{
  "norm_place": "pre",
  "init": "normal",
  "init_std_o": 0.00847,
  "learning_rate": 0.00134,
  "beta1": 0.95,
  "decay_fraction": 0.614,
  "final_lr_fraction": 0.0,
  "doc_mask": false,
  "dataset": "wikipedia_en"
}
Each number is 128 + 24 x the weight over its row's rms, rounded and kept within 0 to 255. Layers, rows and columns count from 0. The size above them is the row's rms in percent of the matrix's.

# layer 3 MLP down (transposed), 768x192, rms 0.0902, rows 402-426, columns 64-127
size [111  33 114  94 104 104 120 128 115 106 113 110 146  91 119 112  95 120 112  21  34 111  90  91 119]
[[152 103 137 127 150 134  93 111  85 127 135 126 124 108 146 127 159  91  90  95 145 157 101 119 132 182 110 155  92 117 130 104 133  95 161 133 155 104 102 136 119 161  86 156 152 157 116 173 106  73 119 135  94 114 148 148 133 135 106 145 124 147 140 142]
 [117 130 128 129 168 121 136 109 132 163 151  89 171 110 113 147 182 166 104 147 129  97 117  97 160 150 107 125 143  95 135 111 122 116 124 142 124 161 152 128  92 114 150 139 104 105 156  96 121 152  91 110 109 121  94  85 111 156  99  92 123 136 141 151]
 [142 145 101 109 136  94 113 116  99 149  92 140 123 137 149 119 114 102 177 102 128 132 100 121 131 109 117 109 136 112 115  95 145 120 132 147 136  81 107 106 161 135 139 151 126 158 167 140 112 119 124 126 144 109  66 156 157 137 148 161 155 128  83 152]
 [132 156 158 125 123 168 169 154  93 120 122 143 136 175 129 115 118 103 131 103 115  97  96 170  74 118 108 112 138 181 126 147 137 141 150 128 115 149 101  70 103 138 152 119  78  94 141 107 133 142 119 157 117 127 127  95 123 148 142 129 132 149 116 104]
 [120 131 184 122 168 141 143 157 121 154 144 138 138  94 109 142 163  96 117 134 121 122 158 157 117 165 166  98  83  96 135 129  99 148 140 108 139 103 146 155 103 155 163  95 113 124 103 129 147 127 117  82  87 150 153  76 133 119  90 135 128 118 154 156]
 [146 117 160 102 146 106 132 111 138 171  98 123 114 161 140 129 129 143  93 150 121 157 127 140  98  68 117 127 164 107 106 134 141 151 123 125 126 102 143 118 149 120 145 188 126 140 120  87 147  98 134 147 104 159 111 119  79 124 106 116 135 156 160 139]
 [108  96 120 103 170 167 151 127 146 131 135 120 140 105  92  97 167 112 149 115 107 136  99 111 102 147 105 151 133  94 123 159 148 126  98 149 142 115 134 157 155 130 171 135  67 121  89 133 119 162 213 105  87 113 188  84 124 117 120 104 115 109 105 168]
 [120 141 103 119 156 108 104 155 112 167 136 120 101 118 118 138 142 159 148 127 117 114 103  79 193 112 135 191 138 118 142 127  89 139 163 127 112 109 125 141 143 111 201 144 131 130 109 117 142 159 110 135 148 143 109 121 128 150 135  87 131 129 155 152]
 [141 141 124 174 118 123 143 109 108  82 129 136 142 117 143 128 130 103 176 112  96 113 125 113 133 127 135 134 116 150 106 115 126 143 104 122 159  68 109  97 125 105 139 173 125 164 135 155 146 136 154 164 141 136 141 158  97 110 108 140 100 110 104 166]
 [123 117 149 123  91 135 109 126 112 119 139 101 137 118 147 134 140 156 153 171 125 164 141 111  89 142 129 132 137 113 128 126 143  96  84 157 131 139  89  92 145 154  83 132 179 106 154 150 140 140  78  85 128 126 126 130 123 147 108 103 124 120 132 136]
 [139 129 143 132 113 159  86 112  82 122 127 146 153 146 131  85 110 132 110 145 120 146 130 133 103  99 149 112  95 134 116  94 104 120 145 145 104 118 114  96  88 150 155 121 136 137 115 113 167 154 135 106 106 116 118 136 156  94 165  87 111 123  96 133]
 [139 134 180 127 109 114 147 105 155 106 163 133 133 126 107 148 138  92  90 172 136 115 131 132 143 135 145 120 118  91 101 111 138  91 120 130  96  97 164  83 135 136 131 155 106 179 141 108 128 128 139 102 124 136 120 131 115 120 129  99 120 145 143 122]
 [114 113 170 121 119 177 126 113 102 136 131 120 168 133 108  89 114 171 107 167  85 143 110  97  91 162 119 141 108 174 118 135 130 141 145 136  93 163 140 120 170 115 144 149  95 111 109 102 125 129 131  70 127 140 146 212 135 137  90 108  70 143 118  95]
 [ 83 107 171 125 134 156 100  90 134 114 136 131 149 108 141 157 137 132 112 135 136 139 119 124 127 157 129 142 118 120 123 120 146 134 232 138 133 113 131 146 142 122 122 153 145 102 107 162 156  68 164 162 140 100 114 132  91 150 153  94 111 168 105  79]
 [120 130 172 141 151 163 161 126 169 113 141 124 159 186 153 169 174 129 128 143 106 147 142 144 108 121 115 113 132 170 145 140 150  79 110 171  77  71 143 114 127 152 156 148 135 124  74 120 144 131 146 120 135 157 119 143 142 120 107 147 157 127 161 142]
 [157 107 132 125 131 122 117 120 118 139 132 135 116 138 162 156  99  90 103 148 126 106 141 139 130  95  99 134 124 136 125 109 106 106 126 141 149 142 113 159 154 104 186 143 110 165 172 104 122 140 124 114 138 143 150 176 115 101 152 134 144 165  58 166]
 [165 139 134 133 187 100 171 166 117 126 138 137 160 151 138 111 129 128 124 126 132 120  85 157 106 115 162 101 107  91 133 126 128 126  98 145 155 138 115 154 141 171 122 146 141 108 115 121 106 126 113 112  75 145 137  63 115 128 142 139 100 154 101 170]
 [ 94 112 156 135  72 148 119 114 138 124 153 133 119 127 142 133 117 147 159 131 147 146 145 139 125 144 144 137 104 145 118 150 112 167 109 219 110 148 127 123 113 152 102 123 145  78 148 103 112 105 136 131 110 166 163 130 100 129 112 161 156  94 183  76]
 [ 93 113 105 154 155 158 142  97 139 119 159 136 145 153 128 118  77 172 127 163 141  99 144 134 151 161 125 137 121 155 173 122 132 113 102 102 151  99 105 153 171  99 100 147 115  77  94 172 173 111  84 166 104 124 117  92 143  99 159 172  95 138 142 135]
 [142 120 113 146 150 124 115 119 153 155 103 152  94 152 144 115 131 117 182  72 146 122 121 122 130 166 152 127  76 129 153 139  71  89  96 111 102 113 164 174 182 127 133 152 127 102 142 191 183 150 133 150 136  95 115 128 132 150  85 117 116 146 137 129]
 [139 140 116 145 150  91 155  91 155 144 103 117 108 133 154 135 102 145  96 118 118 149  98 154 164 110 119 160  79 104 144 114 138 132  70 119 102 154 172 136 125 120 157 116 178 101 161 138 112  91  89 175 104 111 175 186  95 174 135 139 157 117 150 137]
 [177 118 131 134 120 159  96 105 119 114 158 124 180 104 163 111 153 112 158 115 171 141 141 152 137 111  93 141 152 140 137 130 116 137  98 120 129 149 148 132 107 125 115 126 134 112 134 147 128 130 122 100 157 121  87 139  94 131 172 151 136 163  89 119]
 [137 138 122 103 179 102 117 118  76 131 148 122 112 101 130 143  92 116 137 125 153 146 107 162 104 153  93 138 148 116  83 136 137 180  61 139 121 168 148 162 144 112 115 162 136 147 119  99 144 134 120 136 124 141 135 135 145 118 146 145 131 145 130 113]
 [154  76 147 120 143 122 153 133 106 143 125  97 124 115 142 174 125 197 109 161 127  94 106 128 144  52 116 118 101 143 157 129 120 128  57 157 141 143 117 109 105 130 108 110 130 150 125 160 104 145 118 123 117 139  85 161 166 111 101 124 105 103 173 145]
 [157 160 128  87 114  67 158 131  63 162 151 123  99 129 143 108 100 109 187 119 107 129 111 133 146 149 118 196 147 133 124 156 155  91 121 120 118 139 154 126 119 116 203 152 136 137 144 132 125 136 120 120 163 136 114 161 108 162 157 113 109 108 154 138]]
# layer 3 MLP up, 768x192, rms 0.098, rows 403-426, columns 64-127
size [ 44 108 101 102 107 115 110 107 109 105 110 121  97 118 108  94 113 110  37  40 107  94  93 114]
[[107 117 116  74  55  87 103 116 130 142 124 115  85 143 145 164 139  84 134 120  99 127 159 134 129  80 169  78 119 146 148 100 106 133 160 138  76 129 133 114 113 101 122  76 117 112 125  90 121 123 155 118 128 123 121 132 135  99 111 156 131  98 132  89]
 [146 138 127 119 106 120 153 103 113 107 120  99 133 128 154 113 152 117 175 120 137  92 127 113 117 113  91 103 157  80 149  80 106 149 153 148 121 148 105 113 114 118 149 120  80 146 138 113 132 115 103  87 136  95 122 100 139 173 119 107 119 105 170  82]
 [ 91 121 161 124 106 130 102  88  78 139 104 107 111 132 118 140 142 103 141 115 111 137  86 122 147  96  80 104 128 120 126 139 106 185 141 126 168 174 148 155 100 114 135 114  99 158 164 107  95  92 101  92  98 161 160 115 145 111  61 104 135 140 128 127]
 [ 83 155 132 100 102 138 105 105  85 144 132 120  71 116 166 165 110  94 160 148 147 154 122 161 163 100 127 121 118 184 133 110  83  89 158 126 139 123 119  88 108  87 146 119 107 169 137 125 110 105 149  87 141 140 142  89 132 130 154 146  86 122 135 114]
 [117 128 134 106 105 128 144 141 130 129 130 133 124 118 163 145 137 161 130  89 148 112  93 139 115 103 124 115 132 187 141 125 104 108 148 132 153  92 118 125 152 141 120 139 111 137  81 126 149 133 162 141 106  92  95 120 170 103 151 172 143 115 118 111]
 [121 124 143  32 128 125 132 158 125  96 129 130 101 110 119 157 143 138 143  57 131 112 119 105 161 122 123 102 114 137  88 139 107 129 151 101  99 112 104 134  99 112 142  96 134 185 125 115 139 100 126 105 142 121 151 121  56 147  91 137 111 116 132 109]
 [127  93 161  83 116 140 147 163 107 146 122 110 111  88 104 182 109 129 111 101 145 129 122 133 111 111  84 130 169 121 157 128 168 116 153  86 143 131 135 143 109 140 124  77  90 192 110 120 116 120 133 135 119 144 170 127 100 156 137 137 150 129 155  83]
 [105 161 144 105 116 140  63 159 109 167 121 105 126 127 100  97 115 125 112  74 120 126 164 146 143 138 193 125 181 159  96 119 130 136 159 106 126 132 125 108 134 157 130 129 123 125  67 128 114 140 125 110 144  84 107 114  97 138 123 165 123 116 136 105]
 [103 102 142 113  90 125 129 158 144 138 147 105 112 112 136 209 103 155 109  99 154 148 135 141 117 101 148 177 121 130 133 131 149 106 130 134 112 159 132  76 125  91 119 125 125 128 129 125 100 109 136 119 141 138 162  88 140 128 102 150 137 155 117 102]
 [131 148 102 114 128 107 139 122 129  83 102 107 117 149 140 134  79 111  85 146  90 167 119 102 150 102 110 124 126 117 111 112 118 119 151 120 126 118 139 137 124 120 128  96  89 133 162  91 141  91 186 161 153 114 164 115 176 158 140 129 134 111 118 114]
 [141 151 149 118  86 123  97 121 105 130  98 110 103 123 124 103 141 122 103  57 125 103 158 141  95 122 145 122  99 169 117 125 133 140 144 103 147 173 160 128  86 152 112  66  98 115 130 109 139  79 119 147 179 120 117  84 110  85 102 142 123 116 139 107]
 [122 119  98 100 101 110 143 126 117 122 116 132 104 112 129 168 121 159 128 131  96 118 128 102 126 139 104  98 171 136 135 166  98  80 152 148 135 171 147 124 117 133 159 123 137 185 132  94  94  76  98  90  99 109 132 164 110 155 112 155 105 109 124 119]
 [121  79 108 116 107 134  79 124 145  72 123 133 152 131 133 130 155 153 183 152 145  91 171 138 104 141 195 110 141 113 108 143 138 129 139 111  87  84 126 145 114  87 116 137 152 132 158 122 142 120 161 123 119  95 119 128 111 117  97 162 147 107 131 136]
 [ 81 115 181 108 106 104 106  96 114  85 143 133 111 139 134 139 110 142 186  58 134 117  95  87 144 150 158 112 133  81 142 112 113 126 147  77 107 148 152 101 137 120 115 135 142 148 129 101 124 128 121  94 148 165  92 163 144 136  99 102 152 121 110 134]
 [146 115 129 122 107 125 113 147 145 134 131 126 104  86 155 128  91 113 105  84 127 145  99 118 153 105 118 104 108 157 121 104 121 127 143 123 140 169 141 122 115 106 140  90  96 122  67  79 101 127 197 171 149 135 131 183 159 149 151 137 167 137 129  81]
 [143 116 173  74 121 125 120 150 102 148  98 131 120  89 105 149 132 136  94 123  99 151 156 123 149 134 156 131  98 134 156 125 113 136 153 161 120 178 136  68  89 126 118  92 128 127  94 146  76  81 168 160 167 132  87 146  75 126 144 103 154 121 145  67]
 [ 72 110 170  92 113 140 135 121  96 136 138 128 123 125 117 112 117 158 141 140 129 134 146 106 131 130 130 115 143 186 113  99 130 131 151 141 120 106 104  97 144 125 115 124 151 120 104 129 162 133 130 127 109 164 119 152 100 118 143 156 135 167 171 122]
 [123 121 177 117 124  93  72 154 117 114 139 111 125 100 133 178 148 110 112 135 118 151 108 138 153 136 170  98 145 127  76 155  97 135 146 115 126 116 130  91 118  73 123 108  97 154  69 129 144 135 143 131 172 141 140 124 145 172 107 169 107 131 146 106]
 [ 86 126 153  89 107 136 115 131 131 125  92 107 106 123 168 173  95 133 171  78 134 122 135 138 117 139 116 100 141 119 129 140 110 126 191 102 129 123 150 106 141 135 114  88 143 160 120  95 111 132 126  92 122 118  98 136 157 140  86 163 152  91 147 102]
 [ 71 128 117  81 123 112 123 122 113 106  99 141 111  93 124 124 133 131 125 103 114 103 168 156 133 133 130  80 119 169 126 128 134 110 174 128 106 115 131 107 110 131  90 124 109 146 119  97 112  93 161 125 134 104 117 123  92 131 115 155 149 113 153  98]
 [ 95 143 143  92 113 131  74 191 123 133  68 138 108 120  99 166  82 126 134 135 130 126 115 163 127 132 134 146 125 110 162  88  91 111 144 105 107 121 126 126 157 161  82 123 128 162 159 109  95 100 150 134  92 149 159 135 122 119 106 137 119 165 133 116]
 [105 114 171  70 137 120 117 124 143 140 122 125 159 131 168 160 109 154 117  99 155 119 159  98 162  99 175 112 130 109 174 137 103 107 146 142 115 154 157  73 110 114 124  75 146 134 134 125 101  88 178 159 165 131 115 152 142 124 141 137 111 119 111 129]
 [112 149 105 110  91 118 129 104  68 123 131 156 116 144 140 142 135 136 142  99  75  77 155 153 137 146 141  98 178 128 113 138 100 117 147  80 121 135 171 119 107 121 102 131 152 104 141  89 118 127 106 125 137  81 129 116 124 115 124 118 120 142 124 126]
 [126 111 173  93 116 145 129 153  87  95 117 121 112 120 150 128 104 116 130 145 113 128 152 140 139 147 161  95 120  95 155  95 126 138 144 161 117 140 109 123 153 117 107 139 101 127 149 139 150 118 121 139 169 126 110 153 128 129  81 157 169 144 123 109]]